{
  "d_model": 256,
  "d_mlp": 1024,
  "vocab_size": 32768,
  "bias": "none",
  "parallel_block": false,
  "init": "trunc",
  "optimizer": "adam_variant",
  "grad_clip": 2.0,
  "schedule": "cos",
  "train_tokens": 777900000,
  "steps": 2968
}
Each number is 128 + 32 x the weight over its row's rms, rounded and kept within 0 to 255. Layers, rows and columns count from 0. Numbers have three digits each. The size before them is the row's rms in percent of the matrix's.

# q: layer 10 attention query, 192x256, rms 0.049, rows 27-63, columns 0-127
# k: layer 10 attention key, 192x256, rms 0.0486, rows 27-63, columns 0-127
# v: layer 10 attention value, 192x256, rms 0.0601, rows 0-15, columns 0-127
# o: layer 10 attention output (transposed), 192x256, rms 0.0603, rows 0-14, columns 0-127
q27 095:107083098146130106154157119071124047117188222153117103114124083072155110179160179107066110149094133140162159165116104105126135117124214089104167127109107148159149177120150132119082096139084142133134156169086094154172166168121034121130122106154075167062210151139156108170088136074140095120129159167122104131135085069075178135123128125125186163221133153093144152124124111175152099145071
k27 101:102037107184114113175160145105148064117071150126086145094120162179104111086161121139085166129184126147169127108177100108124123147079117099134133139076130140131152060123094073148061158107107094163175141206145151167136176184187089103060137115086118181105095121129123159180129161171149119104113096107123140131111104141097150110098129118157178140086130097121074124118168097199113109111132
q28 093:117187123126154164088131149136076087135126152151152128122130175118111069073158120178144142098108130054139165091095136087162145089178132143092130093121110084130116110091126135098100168126146102116136129157110132112092082075109159130146148155146083094103118142125119170145176121077156117156122109167163174186130150143145091145179076111131117126127123142192132107054092157172101134171138
k28 114:189079088136132099136085187200092113128191184113104136154153160100110067137180134138136172049119161056102151127117126114141159096173095205091103094171092103146085118135133059157128158111131072103141082135135149121137148123103133103141184174155118068152128123085182148153169085181166125130105136091093173166116133183148115139173159134157069129140106106142125096079119186163163088115121
q29 107:111086141086081135098139186105127101113147133135133085115125156073101121106107157096067142092127174116173172076090099136129144092111165062187104134172160124138145189137121114125115183150167164125134183069134123154157182091174097155122150121152089134154100160157116154164123172157124127190126173115114118045147124123167104140125146062066106121140109101144087103142126063120185107148091
k29 108:103187160122145121176143135062137086123176175114087081065158042138128127199171075081164106148095102106094079142122122170144123121159119083101139110078090124135144088122096113121134117115132151161105167171163176186091091088175096169121099141109126066075062125113167157102145104111114094125148123099139115084156092159079097110128119145114135127064127135047133122108122099135178188132094
q30 095:084128115152070127170094164080222082152121136099152163114079086069155182102103130103120131150153136120101095163097095078132175140131163136079142115188151085127112178117081117096088180126147149115114107169157106101156101113130131117122132166083146152140106093100116185132123129138113000147176117182208114113134134096172153106112184074121070096155136114166153144163109080100157124101192
k30 107:119158168107195080101085107137134100149116081106100167136108080045152100150123063100162080120077101129136130161136128087104204129106143199109203170111118126137146143116165096090136187110145101092109133145188163104073116138110133109180111136128075100103124115118168108160182078158125135104125107110158129116158163053148127149043101111140133157137097106123171154120146127106176198172145
q31 096:134108112108145175167175159076138073185117126133136163166126086161119135107149121121143078102166084132108109124117198152129094191153176155196155095126099143095149074100062151123107155090101124100109157143174119141091151176130115111101160153126090079170096096180153169129120156107084114149146128137109111135186122129067138107130111109073111130143152115173099127121170137130129124063165
k31 095:148123101113195236112162153091197115149092116142099179138116137139136143046124148090157107161121099048164073108154108159153132143153154145123136102131132115102146135098056123142110128077149118105067159130074099216120117110123097112140202131160130082128156086119129079133150169139086102136136128091094091093163083107121152094168122147164145124113148191187151146128162122137110154130160
q32 109:115097106129139104139076163134137071084160123133146121178165086097142129162094106106150134142106134111086114160119144115128150169181196155129123138129168130159148207109120163118097146175110079166144100177142119150073138188220125164179151196112072117089108121120064142092150154077048152149100160105139111111095126123149105121145150128131022162171088117142107126132095119066118148177169
k32 105:154088100140164192189118177153127096090135129149094201123204075124109107193163052110154140086162080131082129129127110076133182106152111183121152088159107131080140141117111096122158125149173144114227184173109185163094081166133136123108073142169087114137142101123100128122127158124167120141145157116072132146116146103138090138159104131162120108075117132105133089132125104135135168159159
q33 109:121154132091149185142107111102152092129173108146111135176098050129190203150133142131137181189118126145119103124089152120177183129096104143094088158181114055132230131129103171166132169107110157138118128161172117117155152153102119139120154107065122142070111095106093159156128131144112083071104135099136157153145115164076174119141097172130138080142077138149114076164121089140127125067182
k33 112:101126098132131138087094141120141122129192161153106176198100084125157152110151184141126235129126113102133115112091168127130196108085115144176146143148132163084142087118068059151134163063082089136172119186104084072161114131090102124079145126113101122060108098135142138145104199148107139122133130127089160163123132121091160113118153116115079126159169132175142131154153150134098101153163
q34 102:120130104138096107107186135067215144117062090193110184179199165101100053106090164115127128110132115127202134113163117139108102073142130068140137157136124104119121132108143104059120095132131143151179133119150136137156110110146153164158202061119090112144143222179146142152145129062156167102115174101086109098096134138110083169107140137063122139115120141147119123119152155171159117143114
k34 121:112053042130148132161141150070155120170183106093111179159188129091125050120144097129127167096123123101146112108138099144189146091168129146141098156103107048125133113113142129124123139097127150127158086141138131097128158125116082150159209132149084198139137191142132102172115128100143191147075150130076072109108127111103082119094114166190141152117133068143099123115124162138165088132093
q35 108:171073112143116108101126129147158172172144107114114122098114092071129114054100115135157120147089148105182089103163129141099117121138098114116050108076138106105119122128133098134105126105121149131122180108138118127156083100095069128130160128167130154109152121120104121169144067191096106168153133182141196145117188079134094170131085097149109161165124200139084130081094089154137144103142
k35 121:174092113140153083159179172115162165149115122102159030136137129103192107156099180112172172118002152076140154174129114178093169114121144058105108058118121101207108100170177160073114100155115114114084148109160164180082166148140135137180121143117126123171135158121096091096157053142089114132170166103125119113098111088115079126146141174098084106083063115095165144092130071119151168183147
q36 103:096242169119077137136135111141159197194142134152101167124128163119114085156141105134137097077056112072133169158134140111084082115145185068141117164149064121105129141096118166121117078136070176143144126116157110126142165159133149064172140070136099108161127162091157091151110103112134160147085167123116126154094156075138120162130120124139168109106072171140185135149138132165061120128083
k36 104:168096135125131095112178184125099172160134127174079115116093127150110053073131149094169176104125150059137114160131094106153094099129140067081131130128135099120122199086124122165122121143065155102119128115140112147140105199159136123142086085132160166178132170128082155186115107070077160121115129134154098112037154097082152133106141114180126165105110078092097147101156131109131093138116
q37 131:151067123143100115132131115109209142158101053167132138103140144146085053082098167150143094082165096132192154130133209174111087170104187085130117138155135139112148110173104078119131092193100144116130115148089073145095158124116126025126159106141080123136106172145171169134127148099166153168112164139129071135123118143125178164142143120156132163118161146168161114112142108163107155174075
k37 114:181124060213184174104151103107152131169127159113120095090180164132149058093122067164137109109067091131116105133140085149160142100098170125161112163101141087138228136147137111083138167081085139126117146096140054179090166139110100118162097149089148126143127134127118137172176098109149179112092140107168154158154096138154142133132143096184151101096081126123133123149113138102147088113085
q38 108:045105173139114118144068104153171105121163130067141186139083055163148198094156163173164153143105083135105120136120119180084143140132159156125148149169154158128156128144150129171099146151104091145144091183135103137154126146122095150077085173130147167086138068141094134109099095115110071096140103160137140130155187135135152054117174161125072091128139098147090127149166153131123205133198
k38 090:087123116117132116142197107079130094093149084088124216144173116144143200151079083107182130132056068126114072121141123162123106137169142138153104192128161119101117122118143153149119101100094110175166121144103191087078150160160157123142153120149088122102166130174126168153153160128118153165124129157115092144124163086176081110090069138104123134107138066161098091155146156107162142162161
q39 092:159121171099079129103100163142127108101146178106111125107132126078190132183092177151127186062073135145126141124215157154088146134111166097105149131118156127141167162152099154180058166136121139154121142134122127117109180124128100109145082125169147101173108137108015169123144120136083089193074181086145130095178103115101080112139155127101119136164079111164136149105140140112159149147122
k39 108:169112116147118136112100153142207084194122146080063090098094128189154111161038128107137106070106130111110124155076132160150159130117154150131115051092109127137118143164079130117100131130183130150187152116105192129099087136093173098133118154134128158106139103076099144205155136146076088105145119067068131205096155104126088102174087148150190124089144133126109116146116136118126149130123
q40 097:112184108091126128153226121089186068150123095119149179136141133168083157133129143109136124124131126135109106090119088177102120063105137095115139121162124123121109123115164104095186132110109170106112165085095092097123145082073068120139145124097138163156151119099159096174059137153112172142124118099101040203134106119137134141038160134163118176081111077122153121123189085129111088092126
k40 110:115160131091148123122152154142143143098193146140156113157056118147112114122177064143166127138149161174090120146083133095144109091079160084105155145145118161126125130086092093130127156098070142125086147079096112117133143145167117147141068157077171099121133105131127161125105134129049100092136130157093131119112119173090215120159097105103161186130099143145154198139160121094052112102105
q41 095:158169089162162097116154164143134164109137120162106145107142172155063105094152176091082131160119179123164138138125144103110149135076137083170084082151149128096127090115111111129098130090177132099050077070134136138083135114139159102149158126170074127149163195141151069125115155126116110183100129120104108163186139139085197105129110076122143154107130148040160126091088146124126150166099
k41 097:092094117108140067169050153090156151164127108162147121131170145093094080125212181111062066116122110071171107146121102156155110150122139141128106084123134151113184121071107116106119170190146158125127123127144085112144200138073107103131167101118111101160116156143114083140179119159137182104102103141120118132101098177161125137152182095107097087131115133139117079130113125164140084108160
q42 093:133130138078126118122080130106046189121075155119138104072127175188144115115129137118101115094185131156138151058104083148072140101148134145183128119112123140135137125161152145132102141106147147092121123181129118092112114107109074105135165141136118077095105120142135088113164127171176121132159136185161157094163149147167111084187209135114183133147140124165148164115093110120126071125142
k42 107:151140176130103137185104157065104133130115158137141134109069127116079200177146139079218147146171151124118101138113137117156117146162061223164094090165113128143063131147132092099153202121195180112116171157139164106127140113123170137124145148132117078094095114115135138097114119087135113055122147106107119131150167087056114134163237075065105109075114144146107108134140169161117091101088
q43 080:128101091158132131144091113173142137168097126118068117136101102170127124119064170147098137108103132131163215090148131159134089143178147096123144198091120119122163098119179117148133109130145169059102086151163187142112088115156068194114094201164112123127107100144124123162119099096092125197142111091183098107110159096145144096162113062180095117099095129136157168074170107079179137136102
k43 093:143111184139186161171110074166095182102156092153201126166169060113145130188086125161122116056106107152124167164111151110100154150096093085092133121096148124156106085146128145067114092218150112133142104139100164164085123157098106116068071094127136089107152190089107126140174126152133150111136148054115128093170144139124145175150163165116142104125124102131138195135146134096136163154082
q44 095:100141178130171125095164108093079129120155176118145157153113082149141134085196129095114115176123106041122206124084118146117150101158123103177127112128094151128046131094133156096181126237111131130109109105131167163140137107137178179119148170108120142167144137165189181162107170091159132157122106182132129104110133089142101133105170125170194145068135057179129061105108116143139065159162
k44 105:109109153095154149127147125123093085186111114164088145120124077142086095118072120172212109110143135075098174088104119158146144179138134095091109152156168092156131146109157145129177066127132142152099072100127148107136068107158127152143201126094147131152124127157124168194156118128163175118075094105178102125132160131127111118080169222137120179131195056118101126149142163147184133119100
q45 091:126086112073094130117105192102148157109056108137106140143099089117163120034134179168155078158141115095146124136178105144084159201167047164160189090071146132118138126124137103128121103123125100178113132143139137159134137108136136171146155076185153105100112124118147152095146151131080115132155126139168129138057118139113156096104080127098092123098154171117183122084133098180149131141110
k45 106:160134110198167140151151123184071141147207128178169035125188133101143133135142177158108148153103130116146100099150140162128198095187108117137104126177127097145181079106099074098152092118131121159141094147133071149166144134132127119154136118132119132134112133120140146078094092110143132162110166123132071072163108146153155126098083082120071082141124162111143177107101156153125078195062
q46 111:140056165085145100111112131072141150087084167160112136081166151117096060109160097132136053146128109114192170063120079107143090147145104091120168151081105111110100147115184132112144098156142132094158214100099095139146088130181191156187091138166140143061086175121160118161118106085128132152167171108089131106136220128156115140106092141174150110093144130100092145123117152097065094125125
k46 100:152057098165109074137107106121091151124130146161143139109158106176154067148148140130140126092133133071203142125097139156120067205137160121085089136130116101122072192108186124115106063134162127121095078097116175123165048106204154076143113113088120105103113169112150100091102126117108128142154157103138194121133171175110098161108128152167077139110122095149110179109118129102093182117150
q47 083:120129164097154094079121085120057197117084073131154113152127106159113137105115086236155116081118145075152162171102131124165176127084184187140154141133124130143175138096146151115153133095184145143142130130187144100097124099149146129092135105172144153103118094099087164090086130079091135135145178121165124157128076137089118154102153094122156114083155059155192127147141146064145112126164
k47 111:130142167139136102135117068156024179127105076122092073099098095111080139138110135107156145147127156138126123156104164075153116139117120153100119168206135155035165091169092082112110112140162200122165130108094174144141102103117117110163120149125162142172108076146145140136053098122083116140127138193134148142185157105068140139100099125040113129138188146130158150139196166134170178114148
q48 092:129151176089113162100139128156098112097132176141133143177149100072134143147162105082121087148128182123101087168120116108142138121149119119140119149126141063132159200117168162078151155164142151170128137078163137084126129154077092115105113114154085124136149121154130088133141166187108199161094167143124145130097156119145140127133077151065102129188094113116066159136089149096072106128114
k48 094:071103122061048132171154148134136126091114134100105174076165105132145099134112109096136086125127153112121123135187147150139062155190150030146185137163112174102186146086117135104105134094194064133089097157156151107109103133164086111153140127165115164130143118138152118143130131157099143162152114119107110106128120076128064090166103158100126132110153106137124137093106044176175144190169
q49 153:130160102212158141123093118166097084134173119053175141153116055095210195152140165140127180172163194116079113164082149143149167131107091178084116147170151112123142114113098136144099200117156140102094151210137133115156153128136123146103174132091121131161090058110092114131168106107089108089120068156144103133189140150087076083159119169143141141119119119150056132078123106102133146157192
k49 091:131176183167158137134111098180178089141182200119130143171118109150155102134137138118127101134116208078147134111136123130148148135099093175069089110146137136100073086140126121074127226059126090121097156160163144120077159092109119102152132208099154102123083156159191111119201057141147113079115058127175096184153105088060108142138138129130113086093080123124124177120150132111154165148094
q50 095:131170125175071096073159134087144150140105043164197067068193169148107133080140155153106115116128164119143180079116158162127132094068133127086109127129142096136162081147182083157136161124156143103140110146198121096094075108130169142136124081127138069117121166131147197118134162091081128119146131132118101115121113248106142158114108144167134084127125087192171119161179123113133184132101
k50 111:108126093106121078125142088136149152155051127139115083141094140177137073126127178122099087172146133099184160083076114096124127072174144149181139135113178122122136121114134112178142134144107171118129144128110120085098089067060151142113175111141096195138197168103241121142173169195170142154126163164147159181218160150176099119125167082113071128160144133148116062128123167147088149082110
q51 091:178139113087171160146106122147131141139124178181097128136122136186133141054175094120187133115112114118139158139185131163164125145121086128101111136115144140104135104122119140152150112107202036057126179112092117077124175124137073178169157225106156110080157109090132149145070116137176116178122183114176101175146142112112142107123188166113110088129153112120143172101095119092164111106160
k51 091:155080156131148207160167151149161162132150070123149128132146095130172158088132172092125097106097085151127110141110116170151107109167213099122106145179129085068122107092142112138131074136124055070131134094101129143106158183153091120105162124121102072137119146154108135184091159183095097144115116145155113121143174156184146134174178156076137096158148099116089144107101130118153088068149
q52 099:153093162116157178099095119146070178136136143117154158177129059133127106105119126151100220132175108165083119157069082144118120158144122107089128107125115185130171095129183073100112160187163161098076145113137110141091061137128132132140143118169157118105173112123068109156129157106091132085110109139159129123065096147133126111221129108114111140139098161085017107156145203128133179119198
k52 110:126067163108086194085091104140136114132133092083136199098149042139126163126171155180186166135241136122133174182118115102082145172149112153086136143143168188170136115126126170160117147152134146166132143148161156162126157085124119142117144134147103149159093117148147129061157151133131106109108113115133113129159116087105134076123076148110159163092142096141106110145143101073183178094165
q53 163:155117184128154109097195167112143107180108150192125129101129171056056067117105129115087081114096085130172175103169103110083118138150153105173144083112159119114123160116149081071115064170140163112160155139104143121132101088117157011111137138159137103139138200169125133156101154127155180188165119137179102126179155092192147098131126085107123180098121144115143128122089064118133128160073
k53 104:129154072132158114194125127131168095121197132145160099150161112125148088156090084165132096117087106142099121157140112196164213131156083169091141077113104112199157095145180133162111181162155095206118161162130179139091140102115152111191110183124114106176118133086156120149168088143131193086156113075120104137134138107106116136108018145113113087093126135158168180122074092093169171119117
q54 086:151052151087159144114137120096136159084094150159166136141154140141087091118073125171158087125178073111135153103131167142130150168117149180066102125135165145118122133152126098123145133148176129161100178088155072065117104127139150157155117165183165106106186095149154108106103149125108141157137094108114189135118109129099102166160130153129178152170115110152063061146102173160160089140126
k54 094:197146135134125172154092151087109130102128182139137140072107124188122114097109154148142168160214130128151122173147122159111155164162119182093093096135134120123085153214109141118137133219202131178109164082090166126141134112100129166117118165110155160157102115143145146091124128084170105112101143098137142097104107116130127137197095208167137152131105139146074154116112140046143179119098
q55 096:068233101113066179109155092173147110091137117116101117146141128085140187134130159113161103131099131126084087113109160140151123105091087141177088129144095100095127063099126152132084116027128102161129110089119135126064131123117076104086141193116072084133149093135081111111131122130065140163132056119114112167133112121125104112112144147115121115123062117123080161156135153142144106104193
k55 102:126168073050126190122135186110146158144178138104160074190131089074115179145138162119203158107131158120083058159087127208159100152142122132097134188144100096103141120124118120123151150092139144183154130135143159098122084141129108133099150121139156104099152074145089139153133125059080090087170142115084125158122130151077167113184154149099082139126126133129112180096105132096089176106136
q56 113:182116195074109143069122119121188104157076152099068139088142159093156128088118109150136085135117086155149122092142119137112113119156165133108142110134143165125138206168125121130167134110094188163145121154150106070164146141074082049166194112147132125115162129176160160092140106149111113113092160137089122124139186117153090107136130138121115110178097171126171051125213146128198117141139
k56 105:110153123097137052155150135080121122086153205099076156151175113221130124154092106084098167116140133126150094121135120147090119128134116151162144135140103112142045070153113105122190206109126135189159111167151183060123139108176089104131114124168172107112149168139181159068148134110115147134143144138120126138090155017110082082079096170143116115177156156158126132128174138113133074124137
q57 095:138137098165156131086043189132116139142163104135169190154105097167161177155076154186188178144130092153112104092164115133114150095197106184151119157142103151165131067146138159170160189113108109143081241150090126123175084120154129145150103174160203125115121087112111120134135127113118125113181072136162150150121126108078167118128132156142126102132124162103118142075159172137121077115137
k57 097:153131183096134063074159190168082242127163083110146110158002121150103157139114129111121181111128131174138156144090153098079084099143130142229120128124146144109127165146079156114088137145101093084139173125103119127159134143092143110118080152124174133145109118110103147112056151152162105133192092115144139101125139074079159148173090166043180098131139130130170137155122102089121107087103
q58 097:156109153153143132066086146091124104103163144116131123129128137132126135131095161065082116150109177105130117182107113161138178096076064130152136141081168090134112035103156104149129104109097058105166164054152118119089123139166139117106178107136135061157119157150123111123090115118149187178112102094166151136142145112127107113166160103130103122126092121117093149108032142038192148145145
k58 101:154129143139141134180102110092150125114063118104078160136141098125135087161092090060127111185181117119144168146133087156128116144106109117143137124128086132163096131078168145159099143198149065106132186138157182082095119125145144145135175159166120163185074169129169107121111111175136095121159110115137092138180130077142096159156160143109080125093110193147131094121078113109160195088172
q59 105:224147076091180166087118122146155145161124163115127140133088205107095083134145135120094114110152113186144116078121041124109087122175136139118153117127158136110143124117141093103099129117178088187141198156060141153107038128109146137105106126171157125089094133165163124120078120078148110149139108164138099113066092098137135119164174118115105207062122127124143127129131151130076142107093
k59 111:145113079106158171107136131105131152099221164101154189025197217123138124078083122125149112121139094193102112103139106167141095188161075168100090118096107113129177122098148160144060146158162143152101121150135127156111143107124092144190157141163152131102121133151120163155116083113165154094058084125121127067132124145218102115055070065131138132096102134166161112076131158124141156113095
q60 113:112150121119190151164076176148148097092138088100128069164105094103094146155197154095124113153116187108086124182132095085107164121115101176082138139108148157117145103152105139217152119131101123147156090163114177219070142145073080167100075139143171097091169084096138097120135160103126109153141166117096176133147151084117142081147153089100129169181118130106127182135168099118084142162134
k60 119:145072096126146125216084104124092133104159084163174133134113142074164143212125137202111162139120077141084104124126107130141101180072073134073126164095094177140148122076122112201131134135157083159126151151069140158123099120163079165123147102082126118110112075099133161185171154185120062090102125142117147171181088151153125165136160050135117126138116111097115117122097125159116102128151
q61 095:207113111162122099163191134134156110136123139127167187153121138128083066104059109173164127111129124184137114085181185207145157162108165065150115145153169158125132172153124131078118115156108089139150128101079124109159138078078095106156152184128167146083094121141102101153093140102161158169156151134134191159121137102158088158074142100101118134151093104152157098135091119059138124158103
k61 099:170099130111159178142170080116202110145102131122097161121116127148085097129084015085153118020155121164149116109125127113111150094073086085170096035168139126111152171146117082092130120100110086068191122065171166108103105177126116126092131155090123096135108145111101136171112138179171147154106094130098141156123124104129139126192173081099146133057129124128166137118101117101071102140156
q62 109:090107149162146094170148166164088128109141121061175119120162122129076125166092122142123151127138149064096101137121145129137126109130111150090150160123107136137197120117133130156140200116177126147075157113120150159135110173173180173151094138140180148075103087106076105104146141158122112116170121111147172108071086106121153154135150169201110159214131083074099147131111147156113156077154
k62 097:075091126128133095129115199201102135136152128131175090096109131104072081130174102155134090153159146155093178185142132137089120120128099177116125172079151123146153177125155135185082202118136127140102096058145102047141185109141121171133060138110182081096124129116111157081142138096153105162231063134127153131122110114098179156092067143073144150160129151074157162128113118125161144114168
q63 097:153085113113159134124177118142071107085141103115096129119114130174168147164102198138108107131130103111054144103103103081120079126170135180049188157175071103114084131109107146147125113143186161114091129176145116122144133138092119178085124120153159145166126142142138135141117159066085210105119125117129056117171111165153015132208130149158158098088128108159101173124076131137092143146127
k63 104:101109148151113156133208195225062122177112093133171209090141098113112153139163169145125094143167114157072149121087146125109124104113140124097113122143118153126140079157105120131130136120170175135186120151082170125131123089091068108149122189090141142156091113135211129112182109201154171145048159117129105077161136142132091155135131139147132180105123112126115115143072130176208145139097
v0 117:112113092112204093141112145114141125107152144138136134129145152133081154114134132078120132093169070147106111166115083160101159129132154131066157154091168099133083101162091151116146112149177123167115100116080173150138144121080174124153119078120088176171053121115084114147148159098166111129148152173129097103152144126138143151106105192144092108134144145161114178121176145138055129046120
o0 116:100127098096127138140119180101105096141116131127119131087119181157170127113141137082117120145078177098084159161109086121072134145155094223140157172134089154129164066092082085126141111129092110129161117134118123161163104175184135154131113121141161125171098092121148092138100080150100122143165176115074089127126139196100115101145102163175138115124048083094143148104186115072106096134153
v1 119:167162089108113139159086162136122108171132136099118127137136151153131166124171123060181137128111144137102160082121142116041105101149131123095160112129081154107159097133128102150201118115115117066094156142176147156200116162143102127117147103135103138150159107140140073101111138131133200097141089091131118162118178146076077155072140131104165110117120128102124158208185139090143117093125
o1 118:151058082093087094078065149148110156122137065159116086169176175086100113087156149129136113118084177193181110152126048193147112146183110130131157146115150166074082125103047135113176081156104091162142184125074188134075168135149107108170188120101128079122140100128116148146090156141113142139102134153070158140172104097139130153148161146180071143166145175161147112138148075128121135094161
v2 114:109129147199176151157121162148099139098135111130128112111172172132110116118161134132127199067108057108086045108103085137091118180065177117110068194117172112072128090105116103119133141076047169183174154101131196065119145106156158171136070088156196136189077128146072097120098143119154061143137111094189095139199171134117142117158111163132127152154047116133134126104152159144155162130146
o2 123:139152143104078137110139075171147128108149175124095069082143119129134142139112108099122122141153095124092119195135112037136139128118111171161102102112149141084136119170136150073194082121102122155108115098088098124116211137137079105067143110119143094198152122120110154134114114125150083110070155055123126126140111135119054125111066134097093137191127126168146083122229176164148160168178
v3 118:126104218072201162115148173132189117129088144107088149152146102128118138107107168143084108124082152171154126058156140146099180116178133148134142079145103116146103142077130104217129111104138065121109110067080162155197106154151153145111159157059160158138084130118095110120149109105126134099122142118160159141128121081156135146149092128121127131185095199159177109111186123136105110048120
o3 121:115166135168164104141127169125118107162088100088163122147149115076139086125119121058116169121122105129126143058112099111081126148139083183167139128128136165155129142086077137148144118138102110162126121091127129151087155122121127144082140152160099151172119158138150122111069160124082127099056157090136126194142154142092211115090136187100139175141123143110150172055190098114115081081074
v4 106:085133109159146119149110097113073113103096120120160160131136103133109143136157150084107150145147114095121122125076146187161118159140167109150130117122074166132080143173167107095143141158149095057132180110202085056081101116159057134194142086118190140119117133133183180165155120140108161084175088122094162080098106114140134145112130146111144095106159123167168143160107158132131088116122
o4 105:135108070126140131148117116088195159170133125167106135148168140167080138154122147100118104163099137148130066115104157194138136107091048178125136147172109137115163114137141123184134157136146138100111127102125118136115116114135110162137096102124187107095170185140170103105105110103109179195118115121109164145203129126146116109120162077176151196103076111124166089056152190108164143136125
v5 117:173095172105146186137162139081121124121120201107095152136124143108150154156137118078115107109166063196130114143157226118120107104076141092090126114132221115108187114191120108161148180166120084165102141151072065087114159200104178156054150090191091140091128095158143174110117069153091113121120134125051124141126125169111120158142096175128111086097131119094107132147106161116185131135120
o5 114:069171149189153118069114107112121118116148152185083101120106192147094158106143156090152109123104195145086202143162105121103128081153159141145093118119164078136118119117049146159140138150118136123156119119103121137115150168154114163174140182144109136112127090100149129106123160135130156118111110115151137138135096122149080157170196154104097059073142085089096076081137135140107166144140
v6 119:164083142090106175065136102124091106128126079156152142129137130126154128183099193203163122125099094161149074111142181113157152141155136163149164080110103137124121141121114154121172095140067153083142125147182151130109160094180090108165150171145186129140051104140177087128076130113113140123136120168117087187134141096119144121172143167142056173106114154091162148102099135151073120114111
o6 122:139106114049156156138143141118168154165131121157132139062122109153181125090136170137131147108143139117205093115167170109096126159110148134166176117129117101141116163171178148128115120147173157101116106106148166142121128106152118099179089132175178173130098069122120074160111175115101097163033148155151114112109069099103097114156142109109127143105114129158099123092157158091100139147157
v7 112:146133131118141121147114180148149160169103157111107110142131146182106138148137127132177151078138104151135127110132086115201161125096144145136162087147140154139149097110126084111098168197078107154081134112084184088130116086178094077105111142106125138126120120120177118095152100152102171137163127084134150123158042152136131205101118134167066087151106143161092123127093138190136124123108
o7 123:081100115138136148076154100138136148115133134116196064142128121103071096141123101120161128141127132120156130157125097125185146173131129149148149093099101105102114109156135105158161137123148203145099083138150106096048108124144114177101155182121133147124109113119156098042067099158134049121099114150114092127161139139144148074121152209113166066136096128114133116198139112096116073152153
v8 121:099082161126151143101105078129112089175117135055143126085130145166082116160120134163104145102154180113159131164145117133142169137166139096094143165140110119103099155099096151127084139129150125125099103113104138116090130169083152102186134132113094112117095143130154153110186113113119113132123122141135145071147174162152140141131093094182142145152147132166071162145143122136075158133121
o8 116:143090145111146076131124109122104137115106179161107153097096124112128132088112142124182104123109165143101154135176114145160101122072136173140156134162146154156124102174072001117000112078071118127126114097102067103106140164091104132126162138131094155065158168166209100103173129164137136097171153109165160145157186125128135138136126149125156118103144136116109151158113113149181171154096
v9 109:090129103149212132186122177081112149109078093156147105124142149178160135159121104102158159091129113086122164155097235164119148168141153105162143106137118117138190112148127136137149194129133121142154181135150102170181149226149157112064118112073127148139209124158136132112114106086180120106134114114121097141102108154130098111155105180147137116150061140147160081109085124157087117092121
o9 116:092106130124177137159155123144092111124175120123140069113062142182067135162107126158126107130121105103111163132100077110123117139114086134121138161122161123116201138078028093109192123156097156082147070106136102141114111107109075151126170126169053159123131168123139173087133129139045125114144151128136095127119117183147125187097220115103087151151140128142139094089107169116137172100168
v10 118:126172119139170173131122171111158099154135118148140158134082119153135149169111130047144150095114133124089080172127150191189151191126070161130102175174072175107145093178111147127051152143074125093138142074125155140156132123162136111100127165126102162140179135089127113108158141168187143138147210118155158138125127109127145067133120089126152124226059093143127130151109142146181152157118
o10 100:098124137077160130133141119142131137097122131103092052128167098126141132184133153193099161094070128168175089113083076144208137105150116163148126098119128116112167188117102110103161145121137174119112118115121113146085153180097199124147078136136148170120113081075077176090165087100100097152169100148109154139170182098158135080115102135153128081119144110124109123174098058165146162169207
v11 115:147058084131152091123153107111166116165156107119119106091132129075101123122159081144132110165145129038134142171156144103213093160059154170163156148131084131151118140142128142089110130148071122155130144172104113151129153174064088103089154157112093134146181132097147124112166101116139087079133156156154122079139150089104103103159137082118079097192137147075077105112158007099107168083103
o11 130:133173078154138105148112120114106118173112140077095115131160101114107165173128208165140184188154098109087157110122097168186130144129129088064032157128115099166080128096150128106106167128064179096147085107147127071132109106148183169144111132194126124095131140158143140190103125115100095176211135161170102157162133099113084134076111088128169165135111153107116167157135103139127127127118
v12 110:112151160109106120127145131131097159061160112182153164137130167188163118121127119120143088153093177098116122102165016133197090103120145128185193119148162146110108156178145130110096134128141120118155120166145203086167103137100165143074110106116146126111111106140174157113124137158124108046119140082164132155106136124144148145102073121154205069129098095071179115115085103147060110146135
o12 100:110110125134111080122182139116047123115141141122157094163060115134159106139108154095172097110149146144113021110124165127156145134144114157082094120119115154098060070145132159198198114144161096206178084143137099131165088112233165111087146144103114153168113075116149121085123138170157118162139092149155172062147066128102160105126159093123103103126131148153108142106133134170205099101164
v13 117:109090071095134156098141122142085151121121163178196083108114181084139111097143106140134177160163136145107178110117216140089132062154102107101103141145133103117129153131089107120087160118117167165111162109180169139077093158157104170159119103113065106152170131110116119167146151083112132184129162151190195174176123143111075183056128120123114038098113156194122098180121114116125067043121
o13 122:100076172131098108172099094102136170089128195117173090076114134096117152134162131058070105125187182130108163110113127118141112162137112144152078153180069126152157111051062098137142064077163163133107126157125155162075082061110135161133152116177143103157111117145133184098124116102124090111112197150161099118143124127169117140124186141102088112067161131098180132147112126158115122132133
v14 117:132075171092111133131054172102146139074132116168043127134092070181089118108120106110121078152085104185143116151170145138200166153109125145122076166122118127145193089125141145113125148136108162188168076119137085123182150115133116100156134127104143121119100123148124229124075110113120078082138180084122102114123111182126070131163167120135119013131123109167099143095157098140134143195145
o14 121:113125147170115125168164151098057107147113179091127108115154113182103150102123069116128146127089127133097127150139141140155112106151237145132152112109138141097129164088112125115139168142075135060116123110151133090117071126109097113138138074148125160157207102158132097163146189159078157148110059128141089117171121166138111138108109158124131130159099158130133116147085133130083107046132
v15 113:140111127088139100082125115092103087097105129159153100179104123104107139079166144117154081118118116153129115168105084149129156117193124106105090148132123192122134074130102118174141130148113105082094133144079097083080183116140128107056110222152129133083171118129100086107145134158144173070164182050187079121091171086128115145138179147109097109132158110146085132139104137121155135210119